From a checkpoint of a small transformer trained on Wikipedia: untied embeddings, 2386 steps.
Each number is 128 + 32 x the weight over its row's rms, rounded and kept within 0 to 255. Layers, rows and columns count from 0. The size above them is the row's rms in percent of the matrix's.

# layer 9 MLP down, 384x1536, rms 0.0869, rows 209-313, columns 320-383
size [ 99 101  99 106  96 102  97  99  99  99 111 100 102 107 100 100  98  97  94 102 102  99  97 101 104  96  97 100 105 100 102  97  98  96  99  93  96 103 101 100 105 102  96 163  94  91 101  95  92  98 101  98 100  97  99 101  99 100  99 103  98  96  96  97  96 101 104  98 105  99  94  98 100  95  93  98  96 101  99  94 100  97  95  96  97 100 101  98 104 103 101 106  97 105  96 101  97  96  94  97 118  99  99  97 102]
[[180  82 176  63 133 176 113 114 185 165 139 180 139 134 111 110 117 146 121 137 124  47 150 187 117 120 113 103 127  91 147 141 100 172 101  90 130  88 123 102 160  90 110 161 199 114  69 122 106 102  91 129 154 121 161  89 175 116 150 180 132 117 123 175]
 [125 118 109 108 108 153 119 177 158 123 138 179 142 148  63 107 178  86 181 128 127 148 155 161  88 135  83  82 117 149  99 164  49 131  95  73 122 140 102 126 148 135 162 101 167 103  73 143 112 174  96  90 174 148 110 116  99 135 118 208 106  63  90 166]
 [113  97 103 124 142 186 169 155  94 127  94 117 111 107 101 130 126 128  95 135 119 133 123 132 139 143 132 123  96  65  77  74 154 140  92  99 174  94  79 160 142  67 172 142 134 121 145  54 131 167 139 141 111 110  97 128  92 115 158 127 107 148 123 160]
 [ 98 141  67 116 133 134 101  92 138 136 102 133 110 153 127 122 125 154 116 154  96 152  90 116 160 133 142 130 110 128 168 157 123 155 189 114 125  89 130 132 125 135 115 131 135 106  83 153 164 133 133 152 122 134  51 164 135  82 144 124 105 169 148 187]
 [175 172 147 140  93 144 128  92 109  91  94 145 108 153 137  71  95  79 185 121 100 172  75  77  98 129 110 163  94 109 153 139 105 144 171 147  97 136 131 126 168 182 133 111 191 103 175 113 103 116 173 140 107 143 121 157 132 116  92 117 144 180 141 119]
 [161 160 126 145 183  60 161 168 148 173 159 184 112 147 166 101  60  36 104 150 150 131 115 199 128 156 229 130 104 127 122 111 132 107 170 136 148 132 195 110  93 130  67 159 109 143  95 111  93 125  98 129 138 100 130 107 144 137 148 151 132 145 141 171]
 [119 125 112 147 144  74 167 133 171  59 104 179 126 127 132 132 166 145 115 100 142 113 104 108 158 180  47 147  91 147 135 136 137 177  89  86 142 137 160 190 144 155 168  62 112 116 113 191 167  70 114 123 117  85 112 119 154 126 156 133 102 122 112 141]
 [112 172 138 121 174 144 129  74 148 186 158 106  77 131 119 139 109 131 164 156 120 152 141 136 117 121 120  94 160  64  99 132 129  48 178 129 150 139 174 163 131 100 155 120  93 140 167 143 100 116 120  86  82 137 125 108 102 134 132 144 122 108 101  64]
 [142 115 181 125 140 122 175 136 112 186 105 110 158 133 165 109 112  69 134 111 124 142 155 102 138  92 184 140  46 100 153 145 161 112 120  92 115 124 156 130 145 162 140 122 153 113  79  81  88 146 153 126 119 110  81 163 157 131  57 144 123 190 143 105]
 [ 74 146 153 160  69 135 164 134 163  98  96 134 100  88 153 128 113 173 131 124 118 136  97 123 182  88 114 162 113 138 164 151 136 137 167 163 209 120 135 124 143 138 176 116 116 159 112  68 188  76 100 129 128 102 113 127 129 141 162 200  58 162 165 124]
 [106 106 134 174 130 142 105  62  98  59 124 172 104 117 147 117 129 176 123 139  98  99 151  91 157  79 145 102 154 114 149 137 159 101  84 113 175 106 162  96 125 120 123 146  87 119  85 111 116 132 103 109 126 146 115  90 122 114 126 130 125  85 116  77]
 [147 139 135 111 114 122 133 145  62 160 129 107 123 157 185 158 110  90 170 129 124 125 108 123 134 102  99 138  87  91  81  75 141 100  64 159 136 146 112  91 116 146 177  79  61 103  97 138 201  97 119 107 114 105 135 145 148 126 143  89 120 110 130 208]
 [110 120 120 159 225 116 139 167  74 141 149 115  92  85 161 103 117 138 104 122 194  92 187 122 190 152 166 161 132 125 142 136 152 137 125 143  85 168 124 196 218 121  96 149  81  87  66 118 120 121 129  96 125 147 118 140 133 134 209 131 130 145 165 133]
 [160  75  79 175 188 130 134 140 162 138 135 101 106 158 179 150 129 185  79 140 130  90 104 112 135 109 129 161  97 159 139 135 158 135 160  82 156 151 113 112  92 122 117 140 116  89 107 149 160 126 125 117 139 119  97 107 132 148 149 154  94 109 130  87]
 [141 133 143 111 132 177 113  72 125 116 126 199 117 111 103 188 155 133 127 111  84  97 165 196  96 144 118 174  96 145 119 129 191 127 112 135 151 112  78 107 119 131 127 117 163  34 175 155 143 120 135 119 102 122 119  89 138 112 108  73 109 116  79 157]
 [152 118 168 179 190 127 153  92 133 176 111 147 153 159 108 185 123  77 125 168  84 115 140 198 150 133  73 125 184 126 126 166 183  98  61 141 119 110 109 132 145 103 122 157 163 129 148  96 124 130 135 152 139 140 106 154 105 131  56  94 149 135 134 135]
 [128 107 117  98 164  65  96 118 168 134 117 158 141 138 182 177  65 169  99 129 111 102 139 159 142 144  58 132 168 171 148 167 161 139 107 102 138 109 186 180 155 111 104 138 127 159 120  79 153  84 173 121 138 138 131 135 148 126 104  86  69 186 158 133]
 [176 117 136 106 146  94 118 100 140 144 142 165 186 113 158 115  63  68 135 124 167 152 118 133  69  92  88 106 103 133 122 140  24 114 171  87 106 145 125 148  47 160 155 134  82  45 115 136 145 158 152 118  90 177  99 152 167 108  83 113 150  64 168 106]
 [106 132 137 107 151 181  96  99 153  19 155 104 150 134 131 133 183 169 126 176 173  85 131 138  85 121 164 154 164 109  62 130 160 103  71 163 141 118 154 100 157 112  79 134 176 130 129  91  78  72 129 130 149 165 164 145 134 171  91 159  66 150 100  85]
 [122 128 140 112  96 124 157  82  67  77 145 164  98 159 149  84 121 135  97  63 127 120 140 125 123 147 148 111 134 118  59 157  59 126 124 131 178 127 154  98  85 165 131 127 129 112 145 155 134 107 134 153 105 140 127 174  89 137 116 114 131  76 123 126]
 [196  58 113 151  97 123 115 217 135 135  64 114 193 203 122 110 129 181 105 112 140  97 116  56 130 164 111 141 159 110 128 132 109  88  74 124 121 160 100 193 119 113 115 135 133 177  72  86 149 101 125 146 111 106 148 116 120 113  74  86  37  81 135 150]
 [173 155 156  56 139 138  86 117 151  64 109 164 201 169 149 151  77  84 174  66 188  99 107 132  98 170 133 132 146 124 110 111 185 115 147  79 121 124 143 132 104 190 161 113 154 156 144 102 102 102 106 125 105 124  89 180 101 143 145  82 131 146 137  81]
 [108 140  93 127 145 102  89  78 131 130 135 116 130  72 158 114 129 125 171 180  70 129 124 162 105 133 113 141 161 112 112  84 137 155 162 182 151 144 122 141 176 134  89 111  78 125 113 108 109 110 113 120 153 115 145 193 156 134 126 142 175 128 107 155]
 [167 185 121  91 161 117 134  90 104  72 145 106 149 177  83 164  73 178 112  84 136 135 178 139 236  89 161 121 163 127 164 113 137 152 129 105 115 177 145  69 146 114 140 141 148 147 125 130  86 120 146 169 127 133 155 167 136 105 105 120  98 151 155 144]
 [126 141 103 126 100 116 142 181 131 139 113 141 105 118  75 106 114 123  96 154 121 145 134  93 130 151 123 174  88 183  58 117  79 152 121 149 168  87 168 137  60  92 128 127 158 135 146 152 115 100 141 155 153 131  96  90 181 140 140 142 132  99 116 108]
 [116  93  85 130 115 131 147 155 115  98  88  95 131 141  95 146 162 182 103 102 106  80 121 148 148  82 117  99 109 158 175 107 162 141  87 140  76 118 147 131 134 118 112 120  96  71  71 126  49  60 192  90 110 152 104 122 172 145 115 117 105 124 101  37]
 [150 115 171  96 122 167 122 183 115 154 150 118  48  70  93 205 109  90 115 103 173 149  88 120 163 104 136 139 117  98  91 117 128 123 131 113 118 133  85 169 201 140 135 106 162  85 160 130 137  78 145  96 165 147 120 145 157 142 108 128  85 161  80 104]
 [100  93  82 152 155 159 126 110 147  96 158 139 149 146  78 147  90 182 130  66 152  64 144 148  75 146  63 101  99 134 123  91 155 114  76 143  87 103 114 150  58 105 125 119 106 144 108 148 151  98  72 137 134  80 126 136 136 129 170 153 112 137 115 123]
 [135 150 153 105 222 140 117 150 102  81 122 108  74  88 126  96 188 146 107  97 135  50 156 179 189  87 164 148 125 142 136 120 130 102 137 138 205 136 177 139 139  55 119 142  94 140 127 162 110 175  91 100  81 128  74  74  95 149 149 164  74  94 154 129]
 [168 119 136 181 108 132 115  99 132  72 144 154 134 114 154  95 184  69 172 129  70 140  98  74 149  96 120 111 142 157 131  95 125 147  96 176 128 111 118 137 115 129  91 136 160 149 189 129 139 122 142  85 156 180 155 166 127 109 105 100  92 216 179 131]
 [120  77  43 159 119 133 103 142  91  79 155 145 133  84  77  97 108 137 110 122 124 162 147  42  92  91  88  71 150 140  97 182 153 157 154 139 176 144 148  36 152 155 158 103 119 120  86  98 140 131 129  81 141 106 108 115 112 147 105 123 117 114 172  94]
 [ 96 151 119  93 148 144 117 173 142 134 102 100 145 140 169 116 164 170 125 100 149 128 123  91 128 133  20 106  90 153  87 133 142 137  71 164 172  96 179 157 154 136 168 151 115  99 107  62 116 148 109 104  93  68 158 192 103 118  80 108 188 133 111 157]
 [114 120 134 132 138 111 140 177 156 117 101 148 171  98 110 142 171  99 127 187 152 149 191  84 133  99 105 127 138 148 122 122 127 123 112 138 142 158 160 181 122 101 177 148 127 143  83 149 118  96 121 144 121 133 114  87 104 117 160 171  65 135 174 186]
 [122 151 151  80 129 101 139 149 134  86 115  85 126 127  84 115 176 101  54 118  85 122 178 138 126 149  95 124 128 143 136 130 109  92 116 146 116 119 121 128  48 119 146 179 132 126 122 112  72 106 118 127 123  84 112  92 145 141 159 176 154 100 135 154]
 [125 110  60 147 127  74  32 100 103  58 110 105 114 168  89 129 132 128 160  82 116 101 151 141 154 136  75 192 144 138 127 101 112  70 135 121 196  80  91 147 128 104 115 130 134 130 117 104 132 105  68 133  71 112 172 130  96  95 131 141 161 108 104 104]
 [141 100 114 167 127 160 117 154 123 157 123 134 107 158 110 123 113  84 153 179 153 137  79 138 137 129 158  89 160 103 106 116 123  76 187 139 218 109 154 153 196 121 193 164 110 167 142  95 147 114 171 138 168 140 170 127  67 110 142  46  41 102  98  94]
 [107 109 122 136 111 125 124  96 107 136 104 155 120 144 145 151 111 175 222 121 100 173 141  79 229 165 139 132 116  87 123 131 169 115 136 130 110  80 119 104 145 114 140 126 150 144 161 148 136  99  96  90 152 117 158 124  64 112  96 188 119 157 126 107]
 [126  83 151 127  68 129 155 128 121  76  96 157 138 125 110 143 137 153 156  89 112  96 191 172  35  78 109 153 106 120 114 126  73 130 133 133 111 155 154 153 150 160 130  93 156  88  47 130 119 116  64  95  78 143 150 106 147 125 137 122 134 146 155 173]
 [180  88  82 148 121 123 104  92 133 156 129 201 127 111 113 109 108 146 174 137 147 162  82  70 147  82 140 126 152 126 108 139 135 144 114  40 147 139 161 134  94 120  76 131 175 144 105 167 149  66 150 127 179  68 116 131 178 151 152 138  74 170 165 113]
 [164 126 138  86  81 158  90 131 104 111 138 112 159 137 141 143 171 153 114 101 124  91 148 173 120 127 191  94 110 137 127 105  95 146 146 106 198 131 126 113 166 135 128 161 156  91 142 142 121 103 150 128 104 140 117 130 114 128  96 149  83 142  53  78]
 [ 60 120 123 183 121 175 113  96  92 158 132 161 133 158 163 143 129 154 101 164 107 172 140 184 105 128 125 137 116 107 143 113 138 125 141 120 137 142  13 118 161  81 112 112  30  62 127 163  79 126  67 142 128 107 157 143 113  73  86 128 138 139 192 167]
 [107 119  86 150 143 142 141 122 147  81  96 119 150 120 160  61  87  76 125 152 157 145 142  85 139 165 183 126 104  85  96 149 140 156 147 140 186 126 138  38 118 153 134 143  64  79 119 145 157 173  81  90  91 104 123 130  92 117 181  87 115 116 123 185]
 [185 146 171  93 130  98 131 178 154 128 109 109 138 117 160 111  99 128 182  82 139 164 185 108 110  99 163  87 170 128 111  29 124  72 139  91 130 145 121 114 168 136 140 169 174  69 109 123 122 132 183 143 164 114 120 126 174  94 161 106 142 152 186 172]
 [112 129 133 148 123 106  80  76 128 126 176  97 114 128 100 118 167 103 173 136 140 103 112  69 142 119  90 103  91 171 137 162  94 152 129  87 148 209 129 137  97 121  94  83  91 113 160  94 168 157  84 131  60 154 136 147 141 141 141 115 127 171 109 121]
 [133  82 112 173 133  97  69 136 149 120 101 126 194 160 105 111 123 159 111 118 133  98 121 109 173 167 171  74 142  66  96 132 110 116  99 150 118 120 166  85 151 124 151 148 110 171 100 113 119 114  89 145  95 183 168  92 148  75 120 154 135 144 143  95]
 [117  97 194 161 151  94  90 148 155 174 115 130 129  96 157 124 116  82 114 134 158 101 142 145 120 133 135 136 164 140 102 103 125  98 166 125 113 129 168 218 150 121 143  89 133 139  97  78 119 131 146  90 163 166 137 145 124 176 128 120 129 105  88 148]
 [146 115 132  85 152 143 210 135  94 101  73  88 122 134  96 155  75 143 139 111  92 131 164 146 165 156  84 160  65 160  93 126  95 184 111 121 157 113 155  83 157 119 118  57 182  90 132 169 138 142 139  71 130 145 124 123 163 149 127 131  85 129 128 138]
 [ 92 112 222 147 122 108 119 177 165  99 155 131  95 148 143 109 125 126 127 123  71 124 129 163 164  90 100 135 169 148 120 119 110 100 119 149 145 139 143  90 111  97 163  58 135 146 156 151 121 101 130 154 121 166  95 100  90 114 169  90 132 145 132 196]
 [136 101 121  75 144 153 121  97 122 137 108 116 158 140  99 118  82 199 103 179 133 114 150 105  87 135 132 176 186 119 111 132  96 137 126 148 146 105 109 159 188 123 191  59 175 155 135 123 134 151  91 165 118 113 148 129 127 149 141  97 228 178 145 175]
 [ 72 152 201 124 182 161  80 163 138 167 175 145 130 141 128 142 180 132 121 133 159 148 159 181 146 103 178 134 161 101  97 169 134 120 116 115 141 153 142 118 149 133 187 136 135 160 139  64  71  85 122 168 140 154 172 167  93 118 110 137 154 138 112  94]
 [102 123  87 143 146 135 154 124 125  98 119 165 150 133 144 119 105 115 132 182 104 133 177 100 108 113 114 148 128 122 144 154  69 133 207 170 101 149  91  80  94  91 134  90 129 102 154 102 111 113 115 116 134 100 102 122 112 141 113 102 155 128 104  95]
 [132  56 145 113 113 100  76 148 143 112 198 114 175  86 137 205 140 158 127  99 134 152 141 139 170  90 120 106 121  95  85 166  92  97 117 199  84 142 132 147  99 142 109 116 145 176  98 139 102  74  79 126 154  85 154 148 154 116 115  98 172 108 119 133]
 [110 220  90 167 111 166 134  58 123  98 148  91 141 159 177 150 132 182  91  92  96 159  98 113 128 151 164 148 192 183 121  88 161 158 128 154 112 133  94 167 103 104  94 173 134 173 194 117 101  92 128 113  95 139  45  66 121 168 128 140 117 143 113  97]
 [122 131 218  90 141 141 170  95 124 132 107 124 150 140  92 135  74 165 104 152  89 128 155 146 127 108 144 131 106 170 164 194 100  93  99 141 114 163 108 118 101  62 169 131 118 164 155 100  90  89 127  75 150 153  95  87 192 126 173 121 136  76 145  86]
 [143 144 131 107  99  98 128 135  94 110 150 107 151  77 126 131 172  97 117 147  81 132 165 137 107 150  98  86 124 134 107  84 112 175 140  97 115 135  81  79 187 131 110 215  97 165 178 154 150 108 179 141  67 184 177 124 139 167 111 140  95 116  98 101]
 [ 97 111 149 104  98 119  99 169 150 149 132 102  92 126  86 123 153 127 111 128 106 110 165 105  98 126 130 120 122 142 138 100  82 171 205  99 106 123 134 131 130 104 116  85 123 125 167 145 136 146  83 100 145 141 113 154  89 120 163 139 178 101 168 161]
 [ 31 138  46 104  56 208 156 105 123 127 105 132 132  70 150 169 131 118 144 132 165 165 144 141 140 139 139 188 141 151 153 118 117 136 137 112 131 164  47  77 163 152 137 136 174 165  93 103  90 179 122 171 130 136 112  89 130  97 167 155  87 144 164 191]
 [ 83 117 106 118 102 174 128 110 108 125 130 127 118  96  88  86  54 138 137 168  83 167 102 127 181  98  52  71 161 102 143 147 117 115 187  99 123 126 151 114 109 113 158  98  90  79 111  73 161 107 168 187 130 182 109  98 118 128 130 100 109 134 178 141]
 [171 110 109  76 119 149 125 158 130 151 178  99 139 113 108 209  97 121 145 127  85  88 156 136 137 114 136 108 173 203  55 136 117 143 102  84 121  97 106 101 110  58  93 173 133  10 165 154 122 148 185 100 122 122 136 140 170 144 128 104  91 113 110 121]
 [120 136 103  71  67 126 155 107 133 110 152 152  99 102 119 228 117 104 110 132 131  91 142 114 180 196 118 123 114 215 112 136 166 127 192 114 164 106 122 123 190 136  84 143  94 177 103 167 135 125 133 123 116 155 175 144 126 132 106 180 128 114 134 156]
 [150  95 127  95  95 188 145 115  57 131 191 147 124  97 144 133 103 141 146 175 126 111  93 156 173  82  82 133 126 100 105 115 112 130  97 125 142 130 102  92  95 167 128 105 140 109  77 145 138 141  94 122  99 125 116 141 101 120 132 212 148 187 127 151]
 [ 96  71 170 106 192 133 145  47 115 100 132  72 119 144 147 153 133 131 112 133 196  88 136 118 100 180 165 176 166 154 130 114 170 153 102 151 128 113 117 115  74 136 130 118 156 159 133 126 181 117 153 100 163 118 123 127 175 116 156 123 200  86 108 104]
 [137 123 142  80 131 141 163 104  98 130 126 185 170 122 178 142 101 121 186 121 118  73 107 124  99 124 110 120 101 193 150  61 195  87 119 121  97 125 148 125 147 133 149 112 153 125  97 108 120 156 166 149 146 156 128 118 166 148  91 138 118 143 116 161]
 [122 153 145 101 118 140 141  70 116 171  90 165 136 136 121 156 136 151  78  52 132 146 124 110 109 100 103 138 116 120 113 158 201 135  72 127 147 110 133  61 116  70 134 138 109 119 128 119 130 103 147 118 140 101 106  81 109  87  68  97 123 124 109 132]
 [135 137 156 125 169 146 144 190 156 161 116  61 123 118  84 131  87 110  51 165 170 142 152  88 146 144 173 137 174 113  89 123 129  88 142 140 189 128 144  72 128 159 104 126 126 114 144 132 130 115 154 120 117  78 131 148 127 140 133 141 132  81 110 110]
 [115 133 123 156 109 141  99 119 132 112  77 129  65 138 129 159 138 110 116  94 122 118 149 104 190 142 100  98 126 122  96 129 117  98 178 179 169 125 161 134  60 128 173 153 112 183 155 150 124 104 117 149 143 179 133 130 126 114  81 147 144 113 150  96]
 [184 128 107 195  79  78 117  73  70 115 147 125 150 119 119 127 171 178 143 145 176 136  81 146 189 105 136  83 102 124 159 134  84 159  72 123 203 156 144 158 138  82  73 109 105  70  88 123 156 123 130  99  98 117 177 109 118 116 115  85 101 129 137  96]
 [136 116 103 141  96  93 143 104 123 104  92 128  99 146 137 153 104 174 127 188 197 151 171 113 114 136  85  74 129 143 153 111 201  99 122 139 108 105 105 102  94 150 112 102 117 111 127 152 114 132 164 136 117  82  90 169 127 119 159 153 131  97 150 185]
 [126 116 133 121 141 115 146 140  84 137 131 107 119 135  93 146 118 144 177  84 133 136 139 157  81 134 120  27  90 134 158 136 137  91 143 104 146 108 143 112 202  98 124 124  89  44 131  81  99 128 172 127 151 154 111 107  69  61  85 130 154 148 136 155]
 [178 150 174 157 158  71  91 132  95 160 140  96 155 124  71 133 118 120 149  99 109 122 122  65 112 174 123  97  98 121 166 134 109  91 135 122 119 160 212  93 162  96 102 157  91 144 125  93 174  90 134 158 104 118 114 129 100  81  99 106 129 166 132 188]
 [147 145 125  72 126  87  83 115 150  88 158 155 179 133 146 127  93 122 158 109 117 168 120  79  92 184 131 133 149 107 148 114 183 101 116 126  92  62 161 161  96  51 123 145  94 129 168 153 137  88 141 113 159 126 124  66 156  78 138 115 117 124 145  88]
 [116  78 117 118  92  57 120 161 200 116 166 128 195 140 177 154 129 133 156 135 109 135 133  66 126  84 163 182 152 171 191 197 163 159 104 130 125 134 147  99 105  99 125 129 135 102 127 110 112  98 129 128 141 171  89 137 130 176  98 125 130 133 103 119]
 [196  75 122 113 106 135 120 146 101 150 144  48  98 205 138 130  93  80 114 165 184 180 119 118 146 103 176 109 139 107 131 130 106 166 111  70  48 128 179 165 138 175 100 157 113  66 132 140 157  82 105 145 148 175 141 109  90  92 158 112 125  73 124 104]
 [ 82 141 112 158 112 135 110 194  71 110 138 124 101 114 175 144 166 127 126 141 101 153 160  81 174  67 181 140 156 169 116 109 116 147  84 152 122 107  91  54 132  83 110 135  75  89  91 174 117  84 117  99 115 148 145 168  80 117 180 187 130 104  55 141]
 [ 90 144 147  97  92 117 171 120 151 173 140 145  85 143  56 118  90 112 117 139 136  79 119 225 125 139 143 143 104  79 154 107 114 121 152 159 108 116  98 171 218 137 133 124 110 133 140 153 143 134 145 197 182 121 123 124  86 103  97 135 105 148  98 138]
 [140 121 150 165 132  98 100  93 139 168 163 167 134 145 143 143  88  89  88 147 152  70 127 131 104 102 129 158 161 131 103 137 107 129  73 132 130 158 119 152 162 141 128  92 133 102  84 103 133 135 128 124 113 161 131  91 101  94 137 209  99  88 151 138]
 [111  51 109 164 105 145 143 102 137 137 112 158 200 119 119 147  39 138 144 111 153 137 135 157  91 161 112 140 101 132 135 122 172 107  83 127 149 122 153 123 141 189 142 164 211 141 121 128 127 111 123 179 206 137 152  99 116 136 154 206 183 115 119 141]
 [122 146  91 185  74 147 116 106 160 144 157 136 107 167 111 136 195 144  79 114 104 140 132 126 150 119 110 182 142 103  98 132 172 162 153 183 108 129 139 119 209 169  65 136 104 122 147 118  98 189 178 145 165 101 225 112  81 114 104 127 129 152 103 127]
 [151 119  94 117 104  97 128 126  99 125  91 151 141 125 141  94 181 148 131 160 123 122 141 132 113 154 150 142 121  67 105 121  77 129 144 127 104  57 188 116 137  95 114  68 151  76  91 136 141 111 127  95 120 120 147 167 124 105  76 132  87 105 126  98]
 [ 82 105  97 148 137 107 166 118 162  89 105 111 134 100  79 161 129 138  99 115 154 172 108  84 155 124 128 177  95 136 177 141 185 146 133  90  58 105 115 146 135 118 115 138 152  98 186 122 132  93 160 174 131 133 145 163 144 114 113 108 133 100 102  92]
 [118 196 130 169  75 118 123 132  48 123 131 108 136 174 121 129  62 150 124 120 161 180 117 139 118 103 102 109  93 177  95 179 147 175 188 126 120 131 116  98  95 155 159 112 154 152 142 122 150 134 138  90 120 109  81 164 156 117 146 149 113 175 154  84]
 [115  91 141 111  86  87 120 159 140 149  72 133 145 103 133  82 111 191  74 116 113 153 170 153 106 133 136 128 116 111  86 170 103 133 127 124  88 103 121 118  97 175 176 163  58  99 169 124  97 149  31 129 147 131 156 163 114 165 143 115 131 160  78 146]
 [126 102 110 114 116  93 151 158 127 114  96 120 140 149  62  94 153  92 115 111 142 134 160 108 125 168 106 136  87 132 131 140 160 183 125 160  80 107 159 162 143  60 166 101 188 171 157 141 101 155 166  62 103 123 131 160 168 136 117 150 119 108 197 136]
 [127 124 102 101 164 150 170 108  47 209 140 121 164 153 132 136 144 143 109 125 193  90  94 155 107 187 181  39  87 103 144 104 143 191 147 126 147 125 138 181 165 130  92 170  80 179  91 140 160 162 121 118 139 173 109 127 141 129 115  97 152 168 143  84]
 [132 158  98 145  71 144 195 104 152  83 160 165 125  75  89 108 126 137 129 189 132  54  84 150 141  92 121  63 134 140 142 101 165 124 141 167 129 117  91 154 124  65 124 127 132  72  76 135 168  97 118 116 133 151 128  80 165 128  96 118 122 179 139 205]
 [114 122 136 182 126  94 123 118 160 148 126 171 111  90 167 149 152  98 170 153 118 140 118 144  62 176 135 110 176 109 162 119 212 114  93 150 109 114 122  99 112 195 131  98 135 112  93 139 106 172 110 151 177 164 106 118 111 178 107 145 125 138 128 161]
 [161 141 138  78 118  71 151 140 103  85 134 128 116 136 113 123 163  63 193 107 174 128 122 121 142 129 183 203 104 125 164 145 114 160 113 133 160 192 149 109  79 112 169 188  85  90 144 130 133 129 169 144 113 157 155 178 133 132 130 160  85 187 130 178]
 [122 117 144 106 166  90 135 172 199 115 113 153 141 152 110 134 159 110 123 149 126 158  44 116 154  37 149 122  86 110 152 150 124 115 137 126  54 104 141  84 116 118  76 154  68  65 118 163  79 145 148 145 139 116  92 116 137 130 149 156 133  43 127 118]
 [ 90 128  87 114  77 123 185 140  99 175  98 168 101 182 113 151  77 131 125  84 138 100 110 181  63  97 143 134 128 150 145 121  83 184 141  98 105  95 145 134  80 176 121 167 136  96 149 181 120 103 139 141 129 134 130  26 142 129 168 139  94 173 117 107]
 [162 137 177  75 154  82 136 119 126  32 160 139 135 139 106  93 158 158 154 145 136 102 111 137 109 117 115 155 130 156 132 146 166 151 117 112 107 142 126 118 195 122 105 132 134  84 104 123 154 153 172  86  90 153 134 102 133 133 150 148  77 158 128 101]
 [151  94 107 108 120 161  66 111 159 105 107 146 147 134 129 106 197  75 135 147 162 144 136 119 191  77 116 172 133 157 124 162 117 119 114 140 136 136 189  87 146 180 180 135 124 131 154 130  75 113  72  92 123 179 151  88 177 137 117 116 128  92 112 155]
 [ 84 132 109 155 132  86  95 133  87 138 135 107  58 149  99 186  82 120  95 145 249 137  26  48 162  89 147  81 117 165 167 104 134 156 114 143 130 133 115  92 115  99 157 127 151 168 132 122 144 100  91 108 140  72 138 132 108 122 146  93 149  90 196 115]
 [175  71 124 140 115 123 127 163  35 142 106 182 126 115 129 110 112 143 129 182 175 136 132 139 111 149 122 185  69  73  81 151 135 128 171 141 157 117 107 173  98 186 101  93 150 176 122 128 122 138  99 135 167 148 138 119 132  92 148 165  96 120  89 121]
 [ 67  82  96 140  26 115 120 107 111 124 144 107  79  78 143 145 141  82 162 166 107  93 131 157 150 103 140 168 142 118 149 146  86 183 112 137 171 139 157 107 124 101 109 146 140 107 170 143 118 141 153 121  88 153 147 176 135 140 137  97  64 124  96 157]
 [111 119 131 130  43 163 111 111 150 145 121 132 124 115 154 114 130 173 168 125 118 155 117 100 118 161  99  88 158 106  81 125 117  96 108 117 123 109  91 202 161 106 137 115 101  94 130 178 127 141 119 129 139 104 139 111  74 115 114 117 217 157 114 145]
 [ 85 200 162 115  63 137 142  60 199 139 114 123 129 141 114 110 106 160 143 127 115 104 130 160 150 120 147 142 164 172 216 136 100 140 130 109 119 147  96 119 119 144 139 123  83 188 144 123 108 151 140 133 125 141 151 137 146 147  44 117 124 151 150  64]
 [120 124 120 120  80 125 104 188 127 167 149 149 133 129 145 100 174 127 125 160  99 103 137 128  93 178  87 132 148 120 155 194 171 162 156 143  91  97 134 111  51  84 133 118 111 154 155 124 131 131 118 129 112 154 125 119  96 138 140 116 210 147 121 172]
 [ 84  85 191 134 131 140 188 145  99 151 109 131 178 154 181 128 113 118  95  60  92 129 113 149 110 158 105 100 117  91 100  90 121 135 175 220 177 149  58 136 147 100 116 116 183 132 120 163  81 104 156 167 160 184 134 172  95 122 157 145 172 102 117 111]
 [ 91  61  95 166 124 154  94 114 180 119 165 139 132 204 238 112 119 136 127  98 119  86 148  88  92 131 137  84 143  88 117  99 124 138 129 130 104 135  81 166  90  68 121  76 100 122  91 137 118 141 115 172 129 131 167  96 152  97  87  94 106 104 160 135]
 [142 130 176 130 147 107 136 156 142 143 123 117 178 136 159 129 129 113 170 157  64 100 156 164  65 125 138 121 108  80 190 115  41 153 147 140 126 123  94 121  52 150  97 148  78 108 128 122 152 116 112 118 107 118 161 131 134 222 141 158  88 146 143 170]
 [103  92 121  95 121 121  87 157 118 120  59 124 140  95 163  70 127 120 108  92 162 107 178 133 164 131 102 169 111 126 145 118 122 120 130 175 123  51 148 150 145 127 167  78 135 182 104 102  55 162  95 152 120 140 147 148 115 126 141  96 129 149 142 124]
 [ 82 170 108 145 127 120 125  82  94 171 134 107 234 136 134  81 130 159 114 164 128 117  97 135 237 136 121 156 122 112 142 139 116 159 116 189 115 118 121 109 174 151 107 122 139 205 122  93 137 155 141  82 129 157 134 141 125 151 155 145  88 139 129 158]
 [179 134 160  58 174 190 102 164 122 140 122  91 142  93 158 135 179  99 140 204 144 109 197 162 102 101 185 138 120  49 147 139 137  55 101  79 101 141 152 103 139 102 109 123 130  84 105 143 121 156 137 144 124 131 154 119 150 178 106 112 138 101 134 138]
 [ 70 110 118  86 146 130 123 154 154 180 139 113 108 129 107 140 140  85 199 125 208  75 170 202  96  99 150 118 143 134  88  83 109 127 180 104 136 133 107 127 115 221 137 128 239 203 206 117 116 130 134 137 122 118 109 129  74 149 114  67  86 153 151 121]
 [118 106 151 126 122 128 111  83 118  94 107 140  60 147 202 130 112 136 156  55  90  62 109 140 114 161 139 143 102 127 123 177 164 117 123 131 112 111  73 123  28 107 131 126 120  86 138 145 172  59 190 154  84 120 101 123 135  82  81 146 141 166 136 132]]